Weights of a small GPT-style language model, trained from scratch on English Wikipedia: vocabulary 8192, biases on query, key and value.
Each number is 500 + 40 x the weight over its row's rms, rounded and kept within 0 to 999. Layers, rows and columns count from 0. Numbers have three digits each. The size before them is the row's rms in percent of the matrix's.

# down: layer 5 MLP down (transposed), 256x64, rms 0.0735, rows 165-255, columns 0-63
# up: layer 5 MLP up, 256x64, rms 0.224, rows 166-255, columns 0-63
down165 078:467450547524474479516498428483481469496431491573406455478503461553541473483535494433473481478445531524531550543516501545480424486519485465561539384506451529493526455546527478540482467526501493
up166 095:471526488476414434449506427494467480486538467522501524515497495534489481555467591480520475529539446528479436522588524479487464464455492523466525505462548404438489422525552521477520489541515553
down166 060:554560479453499477439524506469472521465489543513447473480481540482542563479541601491548541504477548504469419545526483504492455449449492384469452458497478529441526511484516476543494567510504544
up167 134:516519503478498575435443534501538500521514517505440477523520505463550452508516476490519506479489489402520525522475416442472594469466526503477511426457515482615449465476524519568463498481456461
down167 121:478431488533591482484479511481486516520466549523505598452503554434481529431511552503505434501465517532485452523436434498551474431487478441479499480441521574515489527509510474528593509502531495
up168 103:471516564487501519481515462523458470454421482514497505536467522437485539485489512625501537583520534461445502516487518499528502536510475468544501539528511428521370464582541479520502532505486504
down168 071:492478536504471474520486438452516465431450621531503426507473505438523529510459523512567519509568546541426506494476497506496558509455515484536459517521488446517400485498471477534543441503530450
up169 116:436551528505497556485564476518495493445549537495517568418463511574429491513508516533538494539547485569541447499498462477558468522470519518462507577518482552424454534539504448540485430479485494
down169 093:556496473467500465448544520525544472522460491538472394532534499488515522445448547467515514494426519517483515490490463466415452570481527492489415486574503474549518456438507525528474469458416472
up170 103:508448526493509525534578533427544518445520481479494523440567488534509532420483521448520424454505487568578502550508482553497532559521428523514475500450503499495451538584508487517518559491512552
down170 085:465552541465472474480483495475480477585519559559456508538516507484555503504553535534544491498456443458418530540411546499432455467445522486475465465485571517485514554499439483510499427454481466
up171 096:466455568448485537618476501485521497451540535536446546508467483484490488533535481517463488521571481485514500622521503512493470453535531503520577483503543545504498536510506530534424475586545486
down171 114:542462528417532504459498521513536586528454502502421511518516479502506495444479408514513491504432517448472501488518478503452524526490459504531500487490486409491458541488490446457444365516477543
up172 073:423475493550525474466564491553503535580473504589559449497453515511579435540509520430543522500475510471437477480520524454536433586556549507464507523489488506523461534496504526480468458525511523
down172 130:496450504449509499503475524554478490464572461617497417515473493425513467460464529483485496522520445513458484444505577532493495558515524504484495549478478528492563476449486453463517458555522601
up173 096:540490418482460469467516584449519430494461497500467498546498436470540530509461491550535449483482522459416486474453427516447538477505454507571473478493446469616447468483476503524501509488488494
down173 125:435446504510528497483476525549458467473475447475474415492516462523482498581494500471431538516536503514516549434598536515443516556541566475543509546557477500541509591511507514450465536461503529
up174 102:457511518485550465457513512480497497445454491443505471518551412565472469509513550542566582529610502586470538565502431505487473508506523559549525479470496463488511551532515510445471522505483471
down174 109:570404532500532486536520505537435481550540485543496529451485589469480549473539507516484455469444501434464493417472589493473511459444536489495486495524465504476559434509526471577511519519502521
up175 109:519530482528472512460437556427439501551493469427460522543459517584554493534526471476475524487561506472515420459501477572519485513516578597522492523494468488540516485452546502523473548516490433
down175 076:479453477472495469481554488579415498527474545469532519526421523526570550483556458502539425498506512490516550505428503414420484468565528517514528530480516536473534461424515521507554480512528509
up176 111:468487541532458508480558515466512526461551471522473563505455530515521484488603524506583481535517500502571563571589497462537498490519537487506558499505517510420526604529448529488516511505544469
down176 087:469467476509489515545471537534547412444426430454500430493493509486556449452401489508442556493512535480493536427542530479423513553457485506568458503446501537492450503513506521499504538515498493
up177 108:452468536516561493489533495494448523533430480561532522455497469543514528530520446493523486567516534523501499481549565528517508549468466481537501546514464523488435662497543463435540482508519465
down177 110:503544523457493475485477531541483533458532516582605476475512496397520514572442529487517417496494522475508457454504561502497464483512444442543548519513532522492552522547501482458547465486589514
up178 112:518444533589476483504564546469544479508511515480537492480498536550523576460473478474518576522498490468458530514419489514558498484461523538494512432501479497497518468490439504597496574425545575
down178 084:525500526485508510490477469582510438527540522451447528578461478587442489441552469452498483528532456517454499495494472423513491501539513455460541524497521428462498574521448533435470502470583501
up179 094:458497522502504554499406487485515520498465502527508528476559471485504508518453447495508543513514480512459599443422528480468548545486526523476490435557498565452439504494471499491533569443566401
down179 097:533516516455463512452485526562474457484508490542489466518533493465492475500520441510557533481488559518543493377545466552527437511469416529571447460468525448580548479511469496549492437514526507
up180 068:509541503451559526486446512547527492519530575418479559553456498515516542457471533502500460485540539479487399458451536466511478574518477457541459489538473483494411512448492510496556490508589503
down180 113:535486476508521525538512495560517430492468485461490508560535518554479475521447557490461457445430478507457451508459531501450572573499604460461497552504503532473444548469544513493494498425558550
up181 107:522497566494522468491558499464433443442555437518497460479537458504479444520465478500475416556490469463535558556503499480521493492469491479493488570392502507549439505593528487506500484528441531
down181 093:523464446460415571496491450507505500523481482458550478482468478517552500525533507485483547488499551561428464523512508572506463464468563517477496387534504540482504515439469449527457403464526471
up182 105:436545465487431433475456502479528469500470477534566547518539498477521459498521543406567495519506547477541490514551536571485467522412582514464538484477542445530553544498546504502445473495468487
down182 078:471495578482557503508434503450546446521506525480463453436489508506541454576465501503443510520561465479475467476453521558484614472497413487513442455563474482505494459504564546515528487510505474
up183 100:549489510495546577452477606451473482554465492517494506501588468553481536494491465540534523503447550498528469536480449520525520466482482439507500455515509499443534500523494460470503464480358541
down183 091:487517446529575524534457437568452528488495554505497513475398521460482456514471543441388431498486485472481535460509561521470512520499490511461524525497485480519513469471426512596513540511541475
up184 106:497529494522512564530538573493471531555490528501465558458551476595500490482513473442510500419539586510608475465523552513540517494438445482480446473477502485466496501550527486531456473497518570
down184 080:517533513505468465489381494465511476505498566489472509570529512474431550553509567562513474610501466501446559521508507479515468533522513523515511466556509507531463524467455564482490505525431421
up185 061:530540515456520531533435506570526465484455559408463498493509563439476521507455530487463512486500464511456527441493545477412482569476496529491432512536546504508520540420495468443544436527545521
down185 145:462431480557519493547550476503491568504521433472535473558602472573492457520494453541497518510460510504560441498503465526488551454531501543511512569432528517510431508580488549547496502458516511
up186 076:524548582475558533508431503487461500560477560479504449491503484592535489503486585511590474586554499479425545460472487464476479506515568533543474497484479542497485514460503485485482468456548463
down186 092:503549493467454459481546518524483473496487517491472458478589487470510533479462499487504504379463504493490513531489524574474515483480463516491401578469494464548552468473437539583516420476465549
up187 101:470510466503550561489545565491549488496558509519546549472558453476462440477504461467521463517497469488495517483505443452519478492517471491449513492504453494533462509443443584402557612461536479
down187 090:559550441552450489487522442540498455546547561503449510511515487504552501450505519454526525469382519496452491490454485463441468522422548478423503500476495482491518539447526477458458571467480462
up188 107:497451489488498546562437478449529507496503452524511466456433494513538558569582483516508557570457506461468465502553506459420434538518540558486495522519488417471503552517501506558533493461492565
down188 111:509470466475516530545489459492495513447500515561471533491482481435485509481543475549523496480511475450443445423541445463493444552482447561423503544460454496499605520493547449537559502517489417
up189 104:463436558440549485500452480498496513520483465424517538494421511433533526504475538518581476586568491480535522528469485452441431505478412507532464522475495489488475455498449495471561491519442515
down189 106:526448522415567467507491479564477503532459547466493561504482515403560508515483512485492457490531564477517461434429550423475506508478425494514382504524483497505492486495509471513518462519551530
up190 099:483503482517490565536462473541476452467499511473526545484551529505511469502489517469484543530567605422496570522462532479588489549571461429489561494431497493515456515498562522551524474477506441
down190 101:489501517447489458475505471586506526551512511512497510533545541594505485520484537550511561531498515530424552428514525507443494478484526579506476422511578542488405491514437509505469546546464489
up191 097:431521545521508405498432563468503467477466528504553476453457471501457540572529491523451520579565502540516464522527532477545434459516512465562442451535513452433504452472511474519469493510542483
down191 063:450510481531527484513488540494453499467520543506498500484524565478439560530494523478570527485485460459437488508489501427551488470544448444545393475567523469460488542464572426495527501542450565
up192 070:505563571404478466535504532458524498565519521495529550613527542434487545552487502519530492455495483501510499498441483501473506489462532424541484453533554472579532512471486570568501526507520505
down192 093:434419511535540594508529473534492496510521449386484531463566493570556455524508497478417450523488462462508529507542504459561522515464514509513507523514491462482497565463516512498514438553499561
up193 103:475499469520481464494507533472462416508492446544494499487425539482384428503483553509517508537478494491438472478540465555492416476471533431419482438505490546510437444469461548477510511502491487
down193 110:497486486488531462587541556442472560437452520537411546533458480439461488476460496505552523471443491423506520543505512550493460569528514540462449480503469537498529499485556510519441494503537417
up194 093:389441514484458515451552498512568504566518510518551469505483534441504554496484480546445479477539460494468510483538495546545551519505574463469536553511439450443476523508490430498483506484571435
down194 119:538574524515523518470524497489454454474531527502496458534510609504564517457487451505450552480589519483465484534486474481432493484496489508552483536419465556478532482503448461477544466527434406
up195 090:512501495493467525515465516508524441504536519564518489548473472482406506584506542493492509645448490517516543430540463415572528483458500490503494530479512480506519481483465467465490459410486514
down195 080:535506512461494437519534485478533533523488524572453517513421517486495549494520554434592532470449535467427535489469524498496458534568443527471399475527483435471545542478490562527496469489520458
up196 116:486529555513607503504485483526536498513498529531481474419537543549553450443542399472551523514535529482552535521538483506513511507496568545446511430466457510431465490508557517500449498563487539
down196 090:477473530487391560483555514452434542448558467543455505558443516506535496578497528513556519492475467509517507446506493498430429441539510436559538518513523485483508471560459507538526529528531464
up197 116:475475494564490498549469513528506426538497399519455555482472509501522467521529543467499503515559555473542445526468481521433473512540552538479518554529396536538492553544537525464470477518570433
down197 132:519455515576515555505470547578562487517471577479532573506464471562479466439542472456508510591524455480557512489551498470523511538468556513481467592533476482540507503483552478494473500439528481
up198 106:480438492537533499430555590461513585544469488491502612527464490551492530552463536524518435501506546441531478589499518500512505495502466547463480458469492477570488469508504534547478494435516480
down198 087:473501425548506475470514455547493449525508559501393501488517468494520459517529478525526558445497519559540502522474457560479491499572520521479511559492510480510569445541419499507552550524526603
up199 119:467521456533507489528480494492476505502537393549538591452507514534510477578532545541472456496475567560504514567521517495562469495500561457505546481530481515494509586445448471506491418506549466
down199 058:498493568480510359549404507497554454531573534485441589468504486478462514451522455541473526476468492514516498496515515426512507526524547483446484487477460496489578524481477508524501532482514451
up200 101:454522517421459535413481519449586473523529485548458512459443590525439415550511466532477521515514526481540526514531475463496476485472514488393481448492486501511495557508536523537471511476517444
down200 115:522455498546453477509548451482569500472467493487430495508472497440505497478445504489457539514484437559467494419441463446524502578470434437515490489548502451552580486451542534456528443481478476
up201 109:471510469536495566510463427498553506479554504528531488484494485580450495532482479547508512587506524483529465456479544468423504535495487518543508514517517417546505490400553487541436582460441523
down201 098:568561491502472550545508554503468550419533499501568477477435553452499488528476529455503497569551487470474537476480506475443462517522409487545503476486472487564549572467434434526496528549487496
up202 095:462532503528475441526537492504456466486514474510457484476453458420453478573439492582507567464474487521544508463527445562511438526587571516485500484500441429497482506526450505502533511479414494
down202 098:554437472493454505533514555482494525513524519506493542515479518521513543558492440445517516528494477459488473541501527502529453518454424442408449472496436607547539491505498486495443434448563443
up203 101:504497537437500459516475543451510485461513537504502526482477444561495557515480487487528476504490474371541513527505520478455479435583510475536577545568482539555436437482509547564468462477475528
down203 108:437549461498488421490517537503553431492447521477491455522484577450537480495547488483525513560466482464485520454534555517496517409580524451469467488505533432495466448467491486538473419520467559
up204 107:429502512495488536566486509523452463549567538460475511486508536516551513474530460577549480499497453464508440516521477545476506437550519494489560524482516525548437631512488531491462512423500565
down204 099:513508548512547508452530519509496431425544516523455466451490485521591547454460512515512478548532399431479483456461570479532534536470507437508504512485478479483538492427555525566490456556464512
up205 089:490497509498445453474469509559412470522619511495558477456487520495491500502508551495407458569537502458483453558554511512499543504472529456546545486462467428534501532522506491462584514446512496
down205 094:541511494505466567488566425476460456505557533480504532567444537448479530527458502555452484467509475489482520492507476599484459508497536546488462453540446458484552430468575543452560475495522543
up206 074:523493524551631551526450474469477435519499548499494546475460554522510463549513532481434557439535560507517518535450543473454481522522522488451464438510524498443475451468429495458524511548475489
down206 095:523491455459491503451487558549556505494440502400445496559542528450469484586451461474521564461406475542537516476519470462462518541481517488494510554544512477484490402462507508530476481453494522
up207 102:469540516609526458471540441411507563484532496519506508465520503533506462499605522476491473467425488559518520563514482508542476484506536571450493484487532493490501535562530481457432465551550525
down207 096:539504520434475570479460518505491467475473455470505497575504547524512572441509485592513490513468458502534542500466526533445455473494463530482501515516447540471463476428609432526518587520480480
up208 109:483509496504499502468549506493501610519492457531528468481578366537490505439554459478467478476484491490567532538500448465543552434524516496547556522513442533456481477524473488573536514535525485
down208 097:515527518508471560496505468509518526496500527492473536497532498469479500502430525492560534608574439506456527426563543537517461520567488534537478504459496377566462482472547519461525513525463544
up209 130:496564546473561481494495454495544512488557526517448467466470456496476504500459398469492513502582409499555534464506485549551527470478528533511557572570489522435436440504472519514515505460541480
down209 122:489496511551493532437501569500487447409462523494486500432435522503551530487460467483470506503513424490580571525531473512445451444532531450458487537496546497538472456403517452468525545516477526
up210 090:626554516439455510499535454477511510513506507534505518473539456493536451427513526469477529442536513512568400482483437507516507509454481505467527481480578487506518490484492494580488453500403486
down210 088:455494521461536541443494542603457570491515518514483536493502528507580470575510469463515548563486519467444564472523463498492598545566535446505479506522515545539517530459498469495549571498506508
up211 113:423533514536556520486488529496486492489514485508495519503468529509519542559479563506474499479515521499476543482577568449467534469573582511420491455446558559460460510527533562539453577458539452
down211 131:429462583528557575498469518542512547493504539509469455489552502526497461534475559500496564537473482490487549423519496431535518528489435478506512390509515460490498447505484472427537458479514434
up212 089:458459453430465501523468512454453508507531482505528527482567466501538489478452462566500485531562463481444490435523550525492541458571495450548479501552467411447457476514476475498603534463546492
down212 119:540517516479534438497495517557602473559465507488522435529537480502480469551456491444563435581492545481502512510458508458566428564498498521518498564507476525523515512514496444541450550420479486
up213 091:543567440516571476538443420466438496483501480593503531510460446526457516537524539561537461477467461595472521491473442490476532522480510540523555505523493539528574477498460491465447526463495477
down213 092:501485479517570521466553531477492497503488528528539543475466547559449518495487444466495450505487549426535468540435511480552502441473499562558427556533514524523574459510490557463575535550516571
up214 106:507508466503558595530533475478485409523552497467496496396520531484484485498561488542514431525418528497449498486506543541519494508538563472576519487502513521511466539563437480496539521498439565
down214 124:472559523476434486512526487504500521432482521538550469539534483513529503553431492510518486501492539512505480526428452513561477451484501526426435530535472542533638523435485530471515574483508444
up215 107:502472498490492478502504521482413509545551555495442475482406457553540523464538459552531501481538491477499466493489457516514575455548525578573533494546540450505483429476587526553547515470494466
down215 076:513553449448493508483523499502461484566496580495559455527524559501528546500492535459534542529429492526454563476473482548505484471557562526472522444501484437466520436447566538562508568525545455
up216 118:536463518549441500474356487523565487528511466511425478492440623538544463506468471530487508520535510476544471508547472505543489503520480442511500513481510532487474538486483486439494505487499403
down216 146:587474507579563463523508457553523515536488506495490490538460559442522438478478523533522411456472515470508507418494452528451493428554523472525508539492446487543515527516482516472524454450413460
up217 094:490465556446530494521523457466507520444516449533512532533467512537492535433492468491531487468456480545527620466479412440555553562457494516533517492469563495507460543501448519544455505508586506
down217 106:558442505455487515479473541501513553529565477550509478502509546474494477536383504532541544463534424501504561461541497554471519440453479448517491558515549565488526568491494496413506446513510524
up218 087:547512535486559543528598500565496474501508520493558523491476449542478539431506540524532454471513536493485429552497437491491514475505416445487546508535512468518485500455430541618474517506464530
down218 101:522496484519529396479475515559435486526449521439470441501572493449522481533525523457485462559474595455502528484461486489495505577540570443486465505517549431497499578476507474556473489486490491
up219 104:451429529543512535462506564482448505505440526557500432479549498489490476452528513455544560495468447513431508485538504531497499554573441516523526525527573457436427541534510444479571523470490499
down219 095:552509526524472485508469452433497521524530493587468490607467477473516462475517424552496478520475530444472448487561457513505470489436555448515519567441496571511576509532542466506506557501530472
up220 095:490516518530602494490473458504478435512480543547516466498469465467510470449487482468439474497424552492537517558420472487510456477514488487531478497489501416418448463588466521446502492531531419
down220 092:556523484484500486485461511524427488481471587526406438497488552457469499514480542457516606461471482541516526440474500502497491484482541465475478553560522440471516435464552455499502468570552458
up221 113:471492521463454509484484452459490495474546474477464462457419526554562495514487423474505499526437476526485518441574466454542428575505553554557517570477485510462476553517402496511476485486515465
down221 090:505478426431472499474552486522458479510473469570489503529540499497470499472535514507568514536474456565402510536510491549496554492461566487500502516489457437559424471425510572443543477542456517
up222 090:576497550502546516530545500479448530517478465427536402489456522552415504525482539502470531500475540558523450526488501538482520486466444509437526580474436533512478470517556579511458467485455500
down222 105:570496476465495478506518496555415555506482571537494458538445563418559547518495580462512495466530487479487535415502488547506468514544468503514463460507538549490534469504552429503511485538510415
up223 086:566506466442516468378502495515511515496518459541492487547457482543573532543452439495481399532505439446476563516440501453455518531450503545483504548447513479525474446539481489501483534479465513
down223 128:518457389488526479477531540509469459500545436582510459519486497495536458558541518537493499470471475484510543466457513511455494585416553605542496518489477507511571438464462494454510506511472499
up224 098:613479482580459465472538514505497430540488456492532482573434579524478487439516528488493449430546546477594515522519530502536529553527446450520507481456507474482475514484506526522528550494537494
down224 119:531466467568510480514460444475504472512541493497495513521411552568469452465493521528410457493514526557509452597524433523507546518509542453510480497614494524494550490485435532485514551518502524
up225 100:494477489490558475511433519442569416564497608526496554524519508461529481484456552405500507479497565532553503492491569497499513523432507493502524541519468515500495466427495507498441478433470544
down225 119:436529525437457527485504543547495489484477560476448492515582519498496478588489516518517463537516495506488593415552552531448468512545511513546460446536500448532539475437515534503429493521444544
up226 115:506544482508473438504516466524542489553471464573536455495547516513515528498401532484478523491490532431534502533546472531433501503485459548443521474476584499533516415499576440521493468432438455
down226 093:501519501444460487490462524486399418495469480560481563477470524583584497489487489536514424537505406551414493566473559441455500501512479492463531531474556500491498522490504514494527523504475514
up227 097:475536586472448504478467445473462511479514512487466503472478501407465544428448442470481512487510495456528481523487401489462503520443540454552565547529521542553480447443472457542521472503487433
down227 118:501447471454489440499498500531493539557467511492488533503470566522515574442499537463531464516502440506491500517456477592503484514456522460463449514499588384536600503486475491430481498461504474
up228 107:553467475511500508461520536478502556571526511547508438471540490528459471473515437432450458492501555536506513467527483474556531511469455511498463544496512513391398482470539485457559570462555475
down228 094:524446512548527494539534516535496518482529488530529474504472570466457429549503487510427513434481449487457536473481428490422469513416473486500527497558447442476493509438491485522590555565453487
up229 081:474497481499471479435498458524461482526545544423506475521508526559459474459480548508516511525585459409493497478479462454454501480469581544510435520447522482581424515494538453454489479476545432
down229 133:508473485400481530503480497519486546484477548542481453463549493527462459476441485462582505411505485476519403567432569524445493510452491523515475555427517538531532498444483537476522481506533507
up230 108:546469482529484487546583524497478505512426488483528457487463520531453489530548531445505491490605534500529622547499437526440519460475536512494502517403514478538521517458454530573524489482494509
down230 111:510553479493533425497422417504456443526533476442574469458450482489520509481486473557494494461501536540515428464472454542490450577495513477461583457531542483523484522503508536448453536476568504
up231 087:528480527496528481439542516492409512443475501521589570506464434493462479509515515500570517500503468534465479503488478448509503473470549525473520442512594437459462489437500535592511447504466566
down231 114:501430540503552495472522468628508481468440541413545516517570524486556499480564476461489521523458487507425533494507448517494474503447535487454558460548519444492560476505500514521557463524461515
up232 108:544532504494523515463457570526523512543535470515511615445482501483535502564481496483517418517483514439468411552472451482474513448555547488516488554484499542460425533533521473587488500520463537
down232 091:579527453531551480435555573487533422469474482477440536476521497514517557497543469496496487573513515443443527487468512512521483470548570465503477547473467419453470476544501495585496444524459514
up233 082:548502507547482521471550465503498529411471359458520512534567528493475493496557442577485525555448449463493443509525466501502551490508536555456506507471524547510489540531518508446495565463518479
down233 160:476520508448495508519443532460528446599563599530490486488408441484551523494447567410519480445525550531509552497519558486467473493507466468516465491509488449490523509488485466524513434540482527
up234 105:460551468511482509468437537518442510504524539521464520502437576534427481475463467508539450469473456502484463520492524517514522491516559494523589541505529406575453542535477444526442533499552426
down234 122:478507535503470557514528485518497451513442487484431517519531480440563501463477464447555490546579425510510508461495526597551470520464560452475536550492519553459580479477503551468567493532549513
up235 095:449469490507474461535412504457491526543476498503514523582525403481458512478467432526536563533561457478469439515566445503471424501455530512482480544509503531514488512452583488578490517472507472
down235 097:499490436479428544462460441520496488486479493590525423488515515524498486437506429494497406570477482502465469504497533520446515486476472475474443440413492472526583481538554490450501535519463508
up236 081:542510453462527462505552540420516439443426526485469536457536514516451508470500547515505480508467557492453511537503454518502472484526445495481572459513489550578427543496484538393526505575505488
down236 133:450485485495554538510558540556480510481455487519439471467537500482575512447490455532483563447481572408472474455522470571446507495460491536455419523474498502489567492430534503514459437509524525
up237 103:615492529498450449505476501515515449561576481468477498430451534520518440481495465500504530500447472568553463492505461566548482525533545472491553500450532484495451550533433574515456475541510493
down237 126:503528484482436455522487561506449494483443527537587444545486541470544490532447449540538496557539468438545484461479526477489592558510512510530483503491544479540444468483529405540471545554479526
up238 101:448537525517487501552446474514489528579495484464538478466490513503528472513476483530544550523458454551438470557525512581463519588555544442431554440448497485471515476513586484537467464492449479
down238 103:511508419517476435469516552452453450473488449555517502476528451508530524524519505478464501458539537536445470581538508530503505471392486470465458531536514497524586597484553536528517542533532506
up239 101:529456522531487415488483551432441478472498501527442504434560504537527525483421571575534546509523526496553522503484473543501532456566449487424543505530500508479502533423543517432524483530502473
down239 123:469607492517513545559546467565512495517424461526500555481503527509500474447533511436567522454486566482478484501550528506535446516436529506538502510517523596544554469513420459476530509481514543
up240 103:538545505446510516492508397428491508534546449539530448472490544510449505504459455488478532497489498476455471431556527507449504567480553450442539505560474442522460483473534425491446492566477548
down240 066:521450540501510417556516499516510513507507522467532510573574529507565559498461458527487558472600434494515497528436529468518524482449510506564493513494553527398488440451491450536452506506494483
up241 102:500486498417469507470476574427523489565473484489515464531516610504541501505456491593508500541457525530429462505599497494530494500578514468443486511452490461504485514500448477510415511490489517
down241 120:501542577519570501499566504491560484499441515472516482522611450503469482572523523448456448508522494508538551508490514435433449521464472498512502491481495594505511538449519480447533487470425454
up242 117:511453495525517468527468532433461465448424461551568491455514454473458503565494560440514417514551488567556474550523483471542461448530540469522450483491537544449512504529560485453471492452505534
down242 097:489520496541513412502515496555458453456509503518410530504467505501471545457538466426569500526491520616524486541527504522481497426532517430494459434477492485587486471440525460492464487479495462
up243 112:533437507533495488492454500471475466509455461521493532473482481500546441488415531517518438430489531463481495548460565431467479451481455383462516479508512479553436542493452567529475571482520519
down243 070:530481486500550445464398514448532519500472423532532552471511564504483515564543529502510515484447544545524489487445507433585467441536511507519490479476471474507445549502527486525463530584444562
up244 104:520418453515410497525533485427498516548598503562449482466524458508491603455529472526496455461481500518535485493476456510567488526456460487432532542485523483478504509513501447533523502501593494
down244 128:587548530510503515463480566533494481499507505506518559493507647495489554452500582509521536527525522481475473465470499514454455501464505472548468466482497535506539472502432430512496535416508425
up245 093:475520477469531437571572425495537541499461502569562498519501499512466548534412427491531505464434521525440531510467496515438488501456557459466546485471494479478402481474549458491498480536525524
down245 104:504534530519486531542550516493469582489450550493451529535531507528530523501485512553466505457497458578450553473507528496491474428505576462528428526505557517498495462532614417495464463533518553
up246 096:504481514489471437470552474523536563535416508471580421521574514538558514508500460556539557483540523470532524501474535479421468482555482542556523504545514473531460475490536508550506477517502401
down246 114:514553539456536485541461567463594431511495522514486549558514440507429465463470506412517539510537527519450490523516434548484494505496474509524465463482484528525564484454434461458519428546509546
up247 103:447578530496418526505492540571541541491453473483498479535515514463484581502525536469481514473445516486452538484456517481560530446435506534492523517423521472456508533479432428489462441452435544
down247 090:469498443544601470488484504464501470537535536559532570489449517508482582485543423517476506568524573492518520505502558426503582444505521484547480516554522474499554475516479474546451535471516480
up248 113:583471452513449585503516492498566479460463482565522518469461533529527513563538532463513515557497538431571543485471561488472464497551477489457496539487537467511474452484480424510471573460428511
down248 082:524524450515470562451501525477464475481486505552537518572480507513509546593439524538588464527521449454510525447448505481477565539481465527488564513514520494444561514436490435543496520575530461
up249 101:500500575471472428497513435475465453499474503533430481493542435493481529447500580559461496496463482496480512410512419511550528537428442489491484545473483477506513530514531484500536583452430525
down249 070:520506486513466517471464602441472508535564548502514558561477531506541561541509472535534493502450586480516519549483548492495449477499487500550426529563511598509525546483506467524488465563541443
up250 087:517512528502509541520523418506449480514618520506524541430537489429528477507547516504557543544497559526551510474468498551521486622538528487521527486461517539473475557514501522522519504591463495
down250 100:508492511443462502496535534516523501441400504477472520537560574525548436528461462488423555465499477463463493502465504469432463463540559477466476445585519474498429460484523469537467513454502553
up251 108:493591530523512497567454565524546549491532428520471488525504489513527483446501521521523444457509494546590499524471444505477554414479453473463459513500424551484433468462482493525469518449568483
down251 092:497529520477489527552528573544490500517550517591391509468495476494504510559441568443549452522515410514522533407466453539558521464519479521476466476519518491542515490479566502497454475469512492
up252 094:511502579460467532510477526493528570565500465539541461547465503503428507531426547447559482573474531526497508559512577459503510493434481477460501518458504487496491551472559527485514412531541567
down252 071:463513545467485429530538482536571536509499542503468471461460544461491518514554583456499531502461504479420548483465572519513509490521554495527430536576489487457616482493533470504459509560489531
up253 085:502527511500556482489412477506417463494419526524514459480486492554451552484438583458452547513510478461462446548444541446490481457480487506560518468465478452485462482501499605469513547493511519
down253 104:535560461489547500512474477548431477479448553467484442540501544471458529482435511490453548494438420471485434455490546470532545521458477449499480463529540572469478549484440512522458526424524546
up254 112:557455502519463423511502514508491511498470504472451474527523494519510487531495499507486557455596499429438522594428469411510592486442490462503566453517471480491479463482459515450507491435464489
down254 088:558478538479516471526510518493514483468448542448536474472469493562495492427473429499423467481469486502470435518527533507509483501477472431506560399487520543495426386509477476464466528453444495
up255 124:543487487486445455527499486445545513435425483549517529456532482468456571526428456470491473453409505554509520523503502427539455471476544495500584558491542462505458461522459513508507581478465504
down255 119:515461428567459470533522457486476521563402484471460471466506493461503530493515490528538497468501535436473471510493452432606409465516552521499524556498564429516524440533499508489508546502506519